{"num_hidden_layers": 8, "hidden_size": 256, "num_attention_heads": 2, "num_key_value_heads": 1, "head_dim": 128, "intermediate_size": 704, "vocab_size": 696, "hidden_act": "swiglu", "norm": "rmsnorm", "norm_place": "pre", "norm_eps": 1e-05, "positions": "rope", "rope_theta": 10000.0, "rope_fraction": 1.0, "qk_norm": false, "attn_scale": 0.0884, "bias": "none", "tie_word_embeddings": false, "parallel_block": false, "init": "normal", "init_std_qkv": 0.0203, "init_std_o": 0.00509, "init_std_up": 0.0203, "init_std_down": 0.00509, "optimizer": "muon_variant", "learning_rate": 0.0108, "lr_mult_o": 1.2, "beta1": 0.9, "lr_head": 0.00345, "max_grad_norm": 1.0, "warmup_steps": 200, "schedule": "cos", "final_lr_fraction": 0.0, "batch_tokens": [8192, 16384], "max_seq_len": 512, "doc_mask": true, "train_tokens": 135900000, "max_steps": 11331, "dataset": "wikipedia_en"}
Each number is 500 + 40 x the weight over its row's rms, rounded and kept within 0 to 999. Layers, rows and columns count from 0. Numbers have three digits each. The size before them is the row's rms in percent of the matrix's.

# up: layer 5 MLP up, 704x256, rms 0.172, rows 474-540, columns 0-63
# down: layer 5 MLP down (transposed), 704x256, rms 0.0597, rows 474-540, columns 0-63
# gate: layer 5 MLP gate, 704x256, rms 0.162, rows 475-540, columns 0-63
up474 120:520504475543525523521503534487510545512518476496541492460517438473421542604546494547538430390498510557534492517551576503470527490518497456484540445514455479521538512520488512468432461539447484
down474 117:528498530494560538488526499522520553499542496590400487546511510460533547528518513416527516527473483577516455499502487571488539512472505496553531422470489446519412487586548565490551479537464496
gate475 093:483574521448529466466407518558521473523537513544528495475449466500537462544546439466471507541455489418480474478509498519451528536476520522438479430481578486563492493500539521556482499449544483
up475 098:490509532505472467472538535530448437529470447494454472487540543506546490492536507497509496516491510489508494461593474517548470464436505485437544530437462450450528551506547524523445505551496493
down475 095:499441445551448492535443465523569581483457481482527483414464540555502521527506461531516511549515481456502532497463522410453488468531502465490519559532491486471546485497459478528509470509547447
gate476 095:547531498592529502519552475498527488463531495490530535450453496448514507494452445494450523551552462494468545472542473557534492476527554412444456498527471491496484577563498532512504498470482450
up476 098:500539437530505469393591473482506492465542467485437470556517520464550516480494521477507558511488545503470452542507491447559510454471398500457580474500467523533490474480507594528586485526527462
down476 097:582447451496495507436488512528528505505556535522510560533498554493543607464492472470560487578542528468503461500479452505501461562546473533412544477466467484514526524501507544477483458465422471
gate477 112:480552495545530505488499536472484465500430477525480439488536499543443449582486376517514535487473590500482487472479502528553479505458481475522445484485436588464456510454459503449513533527521472
up477 112:466501517503507476595414460567539539505493594588530465547515470544513499482486458529487552521515533521550527489496480508506522533450493512483450540482486581510466589460465513497527491519501496
down477 103:509498524515504509403531494488516444486419463521449473451509479498491483513532496459434504515524515598548440472552547463520493479540439504388489434501431488493528557541506507496483460483562435
gate478 090:593523485574482483445517511537556443453515477537498511471477525487511494477565541514547558510562511502528508486514501488492517497549537522482543535470401490486495536485514519490457553486444524
up478 090:498496446546467446502512457488511529476525454552460489529570503496507536481508519493525508508457482456508512467606494495551529440530467473447516409548535569460595497584466513462567505537565504
down478 091:452532534560472517538504568472544544476480494503522545500474426523512468508482454477468586526483543484490533518498492500606520515508494485452545532453548501563538462485514549501490480517489441
gate479 094:480528484458540530485486593541491478461506509514510455505460500549553466431456527447419497542518561492474478527466560551484505533448527485441508516565495517505483482485576546414525550457448490
up479 096:524507537536489558484460494497516443555481523409481551416498467442483572542510401436490502482539440547539549538540540480489424470475536513593497484517463510533500572489512537503504520459523535
down479 093:431502498556533483473499528441497472512529514539519506439491504465522536488457483481507604425514486471516451479525558503517479521512563547495501469437582498525590490480479539576561511507566496
gate480 101:529518436438493574542526497535483431530491551490420492470516482476464440523517508494571532468493558566575510479392491454535502576397565525436496492445565508565593543567552458532537511507500458
up480 101:530460514442463507522509400531497458521575467573522457545432462475458550482496510461493522503510511497559491426526493495502558510539469516461518495517459516458514495540511586490463430578503561
down480 103:433479482513521517504442599481457455496434486460543517536550487502429514548444568492481499465521537496463545456460539464489578432505483497512573551548494477548505511471571496479518520509439465
gate481 105:565478490517533493433508474470463503474424510452480469506518529531422535465513536514502468549553509526457484509451508524513497482529434496486465563451568476490520519552489522535537483562489537
up481 091:488488520468546561420553537403503461449440435550504549486443502537567574482484531512513565526465476473421610454459539518472482524481460458478501523459513488524512483452542467524474512490441524
down481 102:530507518485541613493506535521505526507527513531423464466471439476498501493508486540521500518499547440502521471522583462494559554489440503549455498542514561461503452492480519467488557458542496
gate482 098:460529522508470506508525468546495562437542459524515518502510498490420461569465484523512519507456420539428520550515481482476558494503519499523557512484558475582553519479513571503471470470384529
up482 098:461534511511531461499464463443468536527478535436493464552518545480490563461489513373527494482526555488554441541461544572512520581466441470429512465537504497446449480511498490464537444518572522
down482 100:429531593567468556494514502551543527437454477551489527512472470519497501505518520475537504504499495443510473476504426434514556449476496464491506481567490516535497537530478482461528479529493472
gate483 091:464453543559491457523477461499544434468522478468481541458488483441486492539506443485485480524525518511485521525449496459501477549514527558469493521487472415515519570452538541463529520504406592
up483 097:560498481594494459521501495501513457541490445487464531521474503496462509573496508480513422467510441464498498477509532513441429555485503465492532474487427454489466470525611543479397466453546556
down483 102:487506387544483501508490526519502435523460621441577547395489447500492498519571514510507536452481503527521462546482498541487395472512510470509518499468479526576504524462530481497520446455529518
gate484 110:465496431475546466505460564485523532453558544564503485464463462447507488495463582564517541490494544491464483578539552533432544504510517437446521409487517447513529482448531468567453493481507519
up484 105:546480526499501452445512472564467559523550523450472493449482512484466535452482529491532462493533454479451463538450530489504451575583433479540447436532518488487541392496503538510506539516539507
down484 106:496484526488488466592467470540494431523442504573490576466491471505455442549430483411507430547413554505551552538532471470528523484521480498507496471491564494454513482454470460555509557463494544
gate485 088:540497455399514474413522532519520501516452516489543539502556528496474501467489504551572483394462511483480490499531483451535483486475435431481433496460486495455524584396555488496545536568509467
up485 087:562502482513484532477547550471485505438510468525469501539491468567461526507494479534442436537421474495490538399527470571508468509532506545495441492499493439469554468472430581468488404440520516
down485 088:462502494462426506532515544495511446523507530455562531534540521495506581530535550453498585521527511477532439532434527487487439521495499457517502511483463550466494440442561564468485499528467483
gate486 089:517488452459434432426515514510551461561518467512509511448459450515480473483513505501504491565545491466524539537462541476489498596502493541451521499460523489431609495441477485519461534497568485
up486 091:482495443493484448497509479482518484524513566480559501457501580468536480502415505464504487481448542472451449533501509482430510493387487464541431476484537497451530481547447521466511445474471535
down486 094:555498505510470507548542488563525447535490494629529475461509464539492547530543428576495495532573557518588507498510490482511506381488475460499444545420406514514451498511511496492472414568416525
gate487 094:449541523514520486469481443493480475576465528548436423516467525537522480479524506564462449486490495567514457448429513552482494629493432479525485514488509472482491565479537566509459508494476536
up487 097:490523548523459475508499492491518517554498477524456507476533505517487469458425453451477498585498507463497555566557470507524459531503507498573614514375504552520502508495492491522547460482499509
down487 098:507548524481535464417480458534455519560496499524507452441486496539544488491479452490493535486460456497477503485520547515493517531474583483495557503462549518452495433456537468491545566517502552
gate488 077:502465508498512482506477470572500562481508508575504554452482459515533479475512538468435516524508473513450549493469549474493559505497537496539470477537496537441616472516516561443501517452502502
up488 079:464506487516506481497487494467451526445441508517515539508449508510549514543456429510458504548561493494469499532504484460467446522415474464494510546417515485518514532460464483511498515501492476
down488 080:505493459489602504510541485574475487510508509490556487428483550513585488494479403553515433560450449464453522534492441513512503555553507469516537545479494497503481490507496491501515490479432566
gate489 115:466499501450496514512513551403471479500507573534505466522536546468577455427455500481495450479542515525489519491536431528472505529571502541523510501541556467541479539552502509425443483537519531
up489 108:429568513486479506463515477465518485505516522478580425550491540509552456524549472533477503551521405477494551410495512459498484510487466609516500491470471451504488532490416471549471454432494415
down489 113:432492536552489451501536510503430420448482521549553482436475499518474484456513517520460519503474510515480399495475499494556502488484548544579441461470486485531435497543509457462493396552526545
gate490 110:515541492546507443500570527486499466469464511481473473497514476493532486527566516483587550459464420507530527539464571482526499441506518538519502524525464488380508529455508507467485413432509569
up490 111:500452532492413548502491432579457533498489541539508465500551454449545592519518430461483489578501543484522459474556462485438499565496569431562475477584519552521482511524459522455568466503423541
down490 110:507474496542458502460490559470553462492475490466478492404504475408544476454489545511523450515491490496483523506474570512584550454513487497535443622524563521443467414555507513487510436537502419
gate491 100:471497448578504500508432439484459518508456475515545509461503500514475484517586439559412501499471494577508531472431511450512552477507606511469550482502475534500496527490473490457526458500528516
up491 106:532494478495508406459442465479444490483569478546618499475450447519483461532557446516496490404439486547502524440468476483499534532443489503457470539530528549552467599509510507495582481504489458
down491 107:553450451592513467413486493401492526516429558538511537562503493452517506492521483449522484481552463469441542536459478491479477433553469495513485540446434517475478494433429455516546541419527494
gate492 097:528432513507576572475565501497504430512501456530521475492449540459524565492446494491490497510509508565479579400497544505495426514522462411484495481524478529520526505550557445422501493450574460
up492 097:497505555513498464505576501523508470510589553498552510513469498488452565466454539548544542571508473420534482419499496532442515524512511521450527418598506534544526449434499507502491540537463538
down492 099:476538470503484565472494582501491526519521462461555473469529521447488503474518470505603476554522465543514482536462455474487518444474545489431466523531546469427511435579539489529533536528517532
gate493 116:509522495530477484539579507503443557527494514566550541442509488540481457488515507544495486451495518592519518554560474510466516488530519468489459477509499571479550486471514457502548492527486463
up493 109:466511486523503432497479545485456472478484510497454488482550538572459469450511538493467466451463559497446441556492498501549541498497498596518451493490572510512564539526504504480519563504577497
down493 114:500428496497532478451428502501510478557468561506479503544463525486454468505548448539519487517460562559468556493485568480464468569504503451516513506482508519503551529517502481455508550528459453
gate494 102:482453530470422469518534487463472547472502516483500552513539489423496544507495392517460470483488528582490511509471479503540524563536454526487527403493517514469554447498502478521538548508478429
up494 104:583472543508463509431521613470499470501478465481510508493502473509461591411542552499493508495433472464532477501554402430528478563520514554454539555471483491488495506493504423487499512590436463
down494 102:482555570551437549569508556542505532515454536469487491483467543439541549500521492402488448480526473524503428465477531430493381549509553530525486443417543520470517537469495462471499559458546493
gate495 095:451519473523522521494463464510501564497545542466463525453511521470417489490517473474539454505535492557607527461507493445512527566548432428456464526506599499451553414440534549461613503457444477
up495 097:510604471572485467526518506451490514495492518574508509486494524595526513443499421452554472499485442496473512476478484517505495553493475490544431568476499501464484511463531533603492544536491512
down495 098:555479492544464505529542483494488526524513521495516495414465517516495465508531589526471534431589459501458483505441458441483546478476418558547435569584514468546568490530478447447433468422552506
gate496 072:535473474483584480471479461491501446530512463461505508548479488501475437423572523449474523479473513572479459518493494548406556513526535480541515509510467586404508445452486553530445509461603506
up496 078:571492483465539496527472511430577483484504489501497499445510537492459496472543474434528476511510535496426467456531472504409533529528545499497481506507510542474385506492392595546521443470522448
down496 079:461517529470469473478526522522560501484560443544556492469491521451502484633518485379492511575468465583500507518524528511530494516570462465486451560499468468589488455515511452471537514525452521
gate497 106:465441550477575553497500536471548482453526503542474587439473538467513555614494459468491570606558483528577485504535563464485520560540528482514516503420560551502501430519489509541560492475436553
up497 104:496437583576571470487528519518517497483511470543528478423467509455512544560542460527484456557487387460546459475484503456538507518480438532426489568455503584501516519532494513495501523421541554
down497 112:486505472475453492468493465557521458496500567588462506528469523482497524512486536505512597528498500496490440510480565489487388493594482579475479551507507502456468476486444505493482548473525502
gate498 100:494519527549549494528493490578533490553532505511537524496555458533507481511478579537581563530461483518449483570480455518554530492503460475520502469474508529508457466544459469527561477482482475
up498 099:567537506513437494472471516472490502531440469526465448578423505428516495458540459479476439463558491464460493439441531478496530493495585497508426545559529525494485456531513439565511518493506495
down498 098:527483448477570426448529555540499498558516497489457528534535535535476565500552486522467505498543604500517501537456515522493425520513430529479510496506555579433462495459516558431489521450452507
gate499 094:487482492557547450429459414460511488488461487428522513541466511531443533411484406497535524511466448588560544522478507566539537491471482504518512475465494523460442413465525557488532441515543553
up499 093:512459462489536409431547479524465524531480493529445472539474513562502484527454513587453530520556509622438455506462557469451543529469516480590429528477542458469567445446503517497514449568472435
down499 091:485473461447585499539443518531481504505491458469531382477528558537498424484507537544452505550512444450480526494460461552505588561477513484511513479417503545475528543585530533467540554455427484
gate500 063:460531555511454490465518517473510554473450464412496474496544581541527495530480516501517513486524526482442544515483479504494495469496562533521466571443471517495493518568488531478516517474520461
up500 068:494483533503470473513514553536512534435487482467500519530532530524527550588565496509437461527527552547539510495440487511464495505490546496500395507516465493494463445539497520433374504462547513
down500 067:463484478480480487506519502545519520533488461490541492545604601410516529515474466467507461498480507454540473467500528465495498513512572520488537595442447520542548434533537445460552480564467531
gate501 119:492522545508527494489516439528451523531489506522453490467515455486429423462580539452430503518559545541489481505542487492435544499449462456405494528469585501545446456581511480474435526445478530
up501 119:516438475532535547507501549414511468519428419467531467462534498548535526520388460475553545514478534497574504474492456529481488490543457509496448521433457519463509558502458496453543501466479478
down501 118:498510459457458492506520530517497497543513503502521491465480633569566519492443531445521445455504515525542485451543471480536522576454540508497480502538527526485461514493498599498504473502540514
gate502 083:521465477459526537543506523493567417481503560588476549451499531538465447428454485503462603481553499559546501413515555471463456500491533488501552533499522456516546502526546443512477518519520511
up502 088:543536468523500502503503478539528493468504469514497468542495474489522506438545441446512520559544548547449498503560566474513516460492507479625545485536500481498462480515499504475461499472505478
down502 088:540518453522536478529505486490538458505446493499422453535499529440474548500479570475489518429473514510473515493532493489459533573434451470479506527426512516506508537526459563527590548535518510
gate503 102:576500509484427492513567496495479477492555530493472578497454465543487515514557519514517510473524489600582504483531571520516454457460553604511533431488462546463479466504565499552457512560375568
up503 100:492528594467526495479486531516528523554505444455509477473548448507529499520411526579555414558490488492485478496540498425491417577451462474510505526497528465396566484528459572493543455515533483
down503 095:501512579563461468498489506524584512494523518508588456465519450434486415513478479421464573488516482501497622638445529475532482540521493512481543533483462458542414523451464502495446510509493478
gate504 101:468541500470526498479429553516463506486482552524544456499458509496512505479455458518461477532487538534496455542526488514489573478496449547438478458524526482497459447546458511462563521623480584
up504 107:479545528503501483473434460503477468478533560521482441547469492463515507555459508509497556485566491466462464542484401524518493484519532475480506519506539550517552493511540501527506488571443554
down504 109:505507519447481558524488576487495516530571520487557592533499436449525511525464576546493482471532454466471545448505516546558530499464410485476559412419431510516449431555545548461451525465458560
gate505 098:474535479428550543466490589491492505490512516527482434502405505514476446487434555476459525539460536488567570451567553548452455624525523445482443460540468491475515472498555503431505508444446519
up505 096:539483491483592480543495553483453472551527511520462487548511453532537458534514519513500462507418502475442525478423456484506499448545475520470477560486526460567456560456527511472525483508485473
down505 097:517475520515460596529507448455480537479547463526510524495543486515471538494488537443502471499473438473499552460529562532428496481448487460495440511550508548481468531541444447461506582507509536
gate506 114:534513446561473550508528510454479521403531433516504521501512445512494426543481477519440481508494468591487547470484496513504494464505490507501503537511522499482514582489522478501500583489512460
up506 106:523469530536492543555520526444528536458539509482500516489439498484505429519554486439472475527489505580496520460470559524543553516526456513495485386431512512488488510506481542519534527470442489
down506 110:516539457543509452532514527474457413536524480469590468500465453459516478588453543546546514610526466440540471532481490441566538573457511497554568486520472483515553594496450502523477493494510391
gate507 101:591488551489417582482428495476567495538498531508498529453484500515487512491530503487498491453456479463466531451516537471505473534527518406543475479462541546522470541537444480540512553540510480
up507 094:533461482485569492496515567489469484496456549432501431428493442501512523460496564565452423541544465481532529553504500478593480413464520503499502478478520530463511450500555474496516481443548531
down507 104:497506495529498539486501500482480541517558534502534544469489466499498485487496480537456502436466433333402488484536486487504420545491424513458457488566540489446505537545497471549460565508583430
gate508 106:426518537485545494471544522489577488454460485507477498494574516433493468551521450475523521547399519517476507423424483441470434516489473508528573512570439558515467418481494527487448525501613490
up508 100:475550525468518517532581534469511490522530504568497511489466546536522488556480428553527532516456529512532464452516409446488443523505543506507517493528479577549478459460567528495520518532540472
down508 097:517536523468463517460479504445580466560565484459520453435494497506536575501544552483449422444508520386520445561553509572448478506514471504482450509482491435534578437417565491462498442523521513
gate509 094:518507521569532529453517496593427494455496452451449547505549474471525522507503557555536536508572494499505506519491521585521526514575462474473494558509521521519485520497543512509467469505481532
up509 114:495473480501450460610513504455497497567540553490522527560558460500456557446532447513432482505557487527511433500557448461530503450462464432528464500553485569482569483545485506447468520516488439
down509 114:433551508472476523494543464502497511513486563508525563516503492492577461485493534546547521507508529562510525452505471527539464471490506506567509463469500502522460554443497433526469533508567544
gate510 100:556465497542544491566476497543554498526592557475541434444456482531516482512472490486434502474515462556548568462445507506447514599517581519562497481422491516474536523470530458563459512454477496
up510 102:450512465438527541592504498545501469498498507509464485422459499527503451542484482517487497511488469512548500553563479535521495560457540485546538496384546492445481461518517511492489478525462540
down510 101:578478513579529473561445498584471478581441482543489532480485488552597499477484497462538438546492499484511492505555513514454430512405474493419451531536501467483528510574508560557589453441434478
gate511 108:561483459539501543436464553570552459460522493525510466532472494475466454506543491508451494454488618537451483500465542404452493496523448478533507518485548570554464445514466511514525487498538550
up511 104:513543513484521484503477441562395484385492514523438540503464463531569475518522563447533481498551551503504456449550468494460467512442507487493545528504470521469508502444506536509515527593420491
down511 101:456415456463449445527427548502506525422559538509518504471555534513476553492522557435479464522534462417552463483491493484447518442440507475504495413469529472500532426461527505498514433492517536
gate512 114:451438453523469452556500464431488440445449485487469586530458537537534481452500552556508555487524528612511455469480486502445513482621499529555524485556563562511544469457558482489408514510487527
up512 107:470456491519472497527452525495532518502548444538560510520483448511460517481506573493499521436545518480514503537491469507599472399533594429585495519547527549430501527589563547429471464462527467
down512 103:487464492411441542557432504537524430465501417527522481449482518474508487495497488537482547576517486451565512503539465492523553525470509564515435420518570492573419558492559493443539543495434553
gate513 107:557454502472491510474488542487475471517430523543545523433555464452510632494480518453507457470455556512521549482490522495478498518465496488519532494431540539484516463487501555503532495444511487
up513 110:493587494543533504502412465458484462493566510485432472496438453501484467577441452487483468499531486499501474581476465496434524472593503487605468511500576501481531446490489560548520523470419491
down513 112:466570554525504476539507499493546530462487471549569482533550498521527527508447549497520527521439467525528451559476483538462469503474441451538472514516563509519515479463560518502561503528431471
gate514 110:539453536467585512468525429490468566495508527507487435452518447548519525475560466492523533449486535512513475568503474584479588485502461431487496459434484451488475463579480497446526398413508538
up514 102:442465525516467515527461481541515495459499489475512527582486436484422528528508558520528534462471518501525444490457479507497463574547513479517409512494518578543529571501454551534492557538479482
down514 106:532452510446497513541521513556487485475503535515490400444453422483561483404566503461471507495484454530421522509473525454499454524498473499521511584499476497464450489537413514534519497550497545
gate515 085:453492479531526463479465487553452467497491491490551490465507432490519553486478493442542570527528439481512475477570486468508551542515483561491490531502514435459437427492465438541479471519521492
up515 093:498544464508522508479519519475584396506475600527457466471525523508499547501443476459432491462435533499467522443496549509543449498415516531550532516450556515510534525480535474496529591508512459
down515 089:462438497466534476502535543467491482502539557497478584501471467497480465498528457533533454506519538551449479446416466518481556516479453450421485510417502459546478543490514558497474528466439493
gate516 103:518575489465438505540520474536525455553512522486585556535438468396474500479483490552512437537473469533518497487554461502488465595523459494478418388535500510540397469466457581439497443464533581
up516 098:510485510489484543487495499549529440457501504514519516525487512538553453447482490577517434448527488494431457430470448591491528415510580501480508556419549505520459482480508546585532546561484541
down516 099:500471503496565513500489548484483512482488524454508500439510604520531513512457417368575455497494459404464517484525555491474470497436565582506463528531507436528508469491401427510495432518499522
gate517 111:516544476455504506509519459448555544531424434447492501473586515469518520484515514443482565458482468528544511494508489470480529458477475477505573438490520512515500467485408496485474520456504533
up517 104:487550513518394431500537486408448467480538524502443474499534446454547531541561525553521473503434466575502470616418416521533504488515456506495548520462488508463510514470580550506517502508423486
down517 103:518420480425530519517504483467556534460403487538496528453517459549522577417497507493526470410474515480461475506533497480492580489530497503584518556502411514477478478600487521491497405527488425
gate518 099:502493575483451578458468486403474562523525480526456423536456432481551546473469478562491500520504467546477458534486489510528505520482511514510501491491494560463497385481484461470487467466512457
up518 102:446517462534554430524510551510493470476434514482536566419490500514490510487490547502480451493496496484532505488459498529466514474459468414518543478458450479431478525497478473549470457544499485
down518 100:510516428534477523523514531496463515506565525460544427427479520427543541510492543462564502482544606478502525460537524453537510490515523591537523545530476480436480475473551600488436496444472548
gate519 094:492559541546466466496521447500507522563430488578442483496505504454406462524529528515548496489549511509478571467453492536418511537566464471439460403550493471514467522490526481555495483509533525
up519 096:518498396466543470497478432462457454468462519549513496502514513525529528479473501542486507528514473495415490502540545512519472410482516495464502473494466550497451462481539594566531467541497536
down519 098:492488512501501471535500465564455500401463512496478466499469520587450555493429463491450465485458490472441493465431498470446498527484475487557529482572466514529491512469478484543453564512485573
gate520 075:493460501444504511387443520484513518491541510441478461472403545576535485476527513491477518462442510542420548533428476488544491524465477500496492488519501508488491507495463516502559432450514505
up520 075:467494488501490473519551494541539444575548482506539453436538596455544531488543452480460452460492496570472497490529471518560524448475456553517495546511514532578433508573585470450468439539444414
down520 080:511486487456519461508449483471430587523504541546470544524528471528508518508523457484519440517506503447413495512475501490489484539498546412536554518551406474490489443492528522515490479453510547
gate521 092:517496473500524517454413477494561460449467496473516489495461532554419543481461496525516472480565485458500478539557474479505470440500507608496538504422533467456524593453513495531456540467506500
up521 092:460549458536570513457530509478491526451448560472512508430463479580522520488547494506426529539499561548439517437492472543471528496553561532490534442531524503465469429498459392507492547548560478
down521 092:499483491596476534553496511478460524474462508429568495540518499483478444495505568490481445479524513500471475537440516571520456453458489490580513501448538422504466542459539578505478483597485458
gate522 092:487552550519492482528491486516440493481497535484507451501515493512524493498552524482511478458471494510468427470472516553452469516470539471514433523488563486537455501486499503514471549542425450
up522 094:510451557500526460424527438501427479520472529517468499508448521494510499472439497520548432470457512500510514561435520511441475499457518470512415544518509539551514474499495583509453492538436503
down522 097:551506476485492487516522493529407536442579521509520504469487453491504526516463423520486529478476559457505491544524470503533467511577500505536477480488554491478457472498556470550519523492484460
gate523 104:564515495505522529457445460478494448474507484516503518487474483561501525415482514526512481543517454561536472503505408551527508567504487459522572630503497565542489548564449453496491510536490554
up523 101:536493507465505508449496505506467431477469526528487441537549476548514534430508480494468574504568473511536409532483569510473450465499525518477461490498512475499539451513514439493463431548496504
down523 103:492521489416446515473490571531523489410552579483552405531562474458467560541478531536485528447415516464505511486462490512470427440519438496487445395498531496548500544475528471457534403516447464
gate524 075:501482514489465441468573509490486541545519477497534506492461585471572521432490478462410528487525553488549510515537526561479441511410543493572452548434562523565514503536498494510530554446498551
up524 081:524454460538451542514546539594433421500457508492483472452479480495524542489537472474456501555496534501427508487529461499456524460466473509555466498420561517460446453523505532517435484455522450
down524 079:599580472594420500446536473516500500540505448500530462496466456463517474478507555488481527450531529422558512428474503544583475546470529557497524543521550531534522499484520477442531566509478441
gate525 076:486527406471467476518521445471479417482474537531492510540532530443507563475501504440492572481415523513460537456478489503495447513530450506483485554473535504436549490517491537490497500470569542
up525 079:555514528525484490492525514526549541430515494489472544409534462521470442525488478508452487551580524505442493443485548559504491471515496500474451468563464542496475485492474486511460481502527495
down525 078:420529539507537444524505551415505473499530524503513503518521491494534504436492517518541496435503511435461476465494519478523469533476422531551532485487473541496523475471499550453486548564534584
gate526 103:423504534460515554473523536488442557478539423550541501491454524458585537465522510538558510515392517491505523451529525514501464513530433489545515476525412516508500457464482512476525505419521524
up526 104:439516517465464512400540481446535537535521522544507492514451550542473550538530550482536551507540410469474454467500518531470518560457523522482452491460565502515516515495493451536474528550488415
down526 104:499494486457490536473487481452496432517535509492469565497536484463577511529477567534476535571549542521538508611388436492491553537500534436422479457501457518481487499521490413514466576429539535
gate527 092:532553557525485445432543565525453478487519551515482478524478589498460545444538431395495448485582492496481535522486401534478490514548542505522521473511427559537481517549459490481485548484458515
up527 088:532475496532485482510536413474527430492536547507512477552489501496559512498465519440556515544558545460389524443506461566529554471536474475526478488493482448497514486528433437495505476497455492
down527 092:511568542452497539498495450443510524508506523515501466482514502485495524482545418472526461539563426518446532548539452455504452472578557491498527438544451504458517481414511589522556530538496463
gate528 108:553469503529447530500497477501515403528530465547470488437412565558447508569452526482475461484512446600543506425503511450609495583479528505506532550495555521477511532517546561454504510522532555
up528 106:476481502475513513509561493499496485455581442465564560450417512464517493455524549503482511539475502481448567500483550516487500457392502447457505499464456556585485531445500462517530475476463450
down528 108:448495516499481460561451526491474507459429504447525666486499505467509489523528529482598507509603465492430448464537554521566464554475520519456440471416487510510498469470505481480440474527506491
gate529 112:486513589487523489447525536487479477534566564508393492550463566515435499556527495522437543470503480553498524456490516485502514557552524421489578500500518432505488478513469520430479530443469528
up529 107:469518531525500496500513492452507559467472399485511503439454438468509482487399501517517556522450485476528501440501560506476572530490442518544466444472453462454523540480513555447495517475554530
down529 110:559479408524515519565535571478507490496468496517494479437499513507461577441508543501480536438472482464477524508513542507493487490482527491488482532535476396488408564519486537454557500493516501
gate530 109:460559501470509523541436494523456480424639459542516533537486532443535544486490530527493462479572531521487533454542529476453498528472536520527549476583458485431514552480494516467498426492507498
up530 114:481447415429498573548521480502504497505500525482509495512552520556502522520490497488456449545472496474491501524446437470504508456502543448488525511452502477509520500552461509527494505586479489
down530 105:503506546475513463490576478559475526480453511512492514492446521502386526558542524525539454441538478540460521489477549621559463462537448463553519477464446581538530551465486492534441474512482537
gate531 098:486510471497471505530508487491453469552527524491571434507497506529577565536485472602439570529518528502499479465540423491490501525523521434434541500511472537500518444498443566591505478544521518
up531 099:528476594539444501538491545444485540512503497459505484500383437470534481474434548565469517477524508570482447483528550479503474506545547545538478476508559530581468423529522474498538490557462459
down531 094:510504438549464493469500532453475487492549540501437505441576479570517473539447480456516573506449534488484551488451437508515510518437406405460529469491443489432500491428461538461495550456474478
gate532 100:526522536534491536502506518535452512538528492484530491435483492485528506507458522536533484554506454554517573461488536454555474513543549513565549481457523560510546438427566530504491369459521506
up532 104:542488483547524414477556472534471526495507523495494476469560523551524543478508509461439478501502468458472474421551500509486533409427493534500514516489490526447469497515502547503487531481464493
down532 106:478565548477509518525485533571495518488453487524549487524486481471480549484542514497482442500518503524369505557472556479458512506497509481553479437518520474465487483461515439472475430529552462
gate533 097:484471543607526496523455425509563444479398522535523543482549491449539450509469529537451462574501547468524483463487465485518477448565548534511602407508517464557479514513523524496489515484442538
up533 102:540547425474585488536479482392502508580510410465494514557519500538487561538487500499469512474524489463486488503495522484571476573430476490546432507529453512528534513428511480488532496444376548
down533 097:492552527496506482505427543499495594441569497539433543507463494506528504454495486514541513500543443519413432536504447516475444480436476473474526551533513515441480437518487467515482501538536513
gate534 111:558477481432500483427439525513470464480471526493529509555488525526487509449469470493582496494493446538581470479515482468445561501568494514524468542442469544509563485478587540473455425495484504
up534 105:471523527489479540539488488550591479514417533518442487423459517494476546561460512501532516507432502505532507489514527478473495491516458556554537436500495481416455478524590499530500455494577441
down534 120:448485462515439511466476515450478503522516498541511499480475418518412459482445495516466539630531515514435561538391518462492551530536432504569527506521392533526466520454538417485469499463524547
gate535 110:428476514490488531529520477487519534531514550484528482558517509514419589511503491450480437499480536503469486469485444494549481465564556462462479508434487479562511589437381498531476553456602523
up535 109:560511540418477542523556470460526559487449476453524495453472554542391500560515494457492434493442493516505525502455471489483529507486575509489484427533483564577553553450500479504526536518532512
down535 110:449423430444488467499490509476498499516579496476450570474516434429459510564547517499476528469524531526574573538444458533385503462528467484555471537445548492529587507526514473546553471417492451
gate536 086:489423552518479487530401468450544567500484474506515566551448534455425496502530467513462474431557534523494494431473477518526507504530467508508472455489475526460524560462498496494579477472472545
up536 082:497564527524415565460487479474491543475518412409479513610517511561546537452515487529485531459457578548596395481488436442479442535534538462510492494521480443525511566539467496547499529478482470
down536 087:565518539467445580482489512479491517488504498545518536446509414501489488534510397460528464442466546427543523532491571465511541508543584458521488515362517515505557452479529508508500537437497500
gate537 089:387537504505433488557472541460548524535544482497498454540404514549458449417544501471532440518444484523477479498480503462533493494454542445549451492449499478530534550476513549501498459459475472
up537 085:524536488417496487521515488542498484563542573566542554519521460431448495440444474506539504444552473496578501505560463488445531533514474391438465515493532492590484492464473492520462510504475500
down537 094:553469521470599522436547533486493530489444532494455485476563545491483508560466530523523564455519538489573546549498486497556518535520472473461535546460509484533529507490534540522517462393481577
gate538 107:485566462464529598504495538549530557482502503526491552509542550493520464424490546540533434424576559483546539541519467449430550493485528558551437494496499450534428494513527588580544487544492473
up538 107:548394480462508437449551486514544534457472443540536392436576495436497411507463507457500466519476471552495484474481503539444431433495407469513511592533475571437511512488467489511513491520527477
down538 105:501486470516570521499429456522497501469471486528419528462463488485490513532607522487463539524555479574515568494447446554541507553535498524519477505472543493481555425585547500511579576536512540
gate539 082:509444528488526541428468506408495558516514456514505463515492509578547470507461545450439434518458448491448543555544548529500483598532518426489465532522511491484441520560507564454555512479553516
up539 091:512550505437515432598512433499501465491450454428540475484538533443524516484486509498449539501528501539475508465504455544478461573502399496502537548554511423476510455450559538498432464568450513
down539 084:483503534486474531520497501482560486432467485506531515539470483469562488524528506562492448516510459495510438518583499494437537510476512497405465439569479510460469489500494577533527464500534455
gate540 115:570532461469463493528513539552485454566538522492439569506498538520509510448533475426517553449531521492569521523453543544474514476483509514384456552499475445476504435532535513449497502502514553
up540 111:527528456466457556511532529407475530413552587449541513521554441495528529569552538525481545469505506534507504464510503422536512525514421541528540462443527542467513556620499528528548487502509540
down540 107:444553512471473529578442478475518426475543532467529528430487476462432493456557492485484511508512633477426432518454588556471494524507522528486473424497498516508482543549491464480505504486545545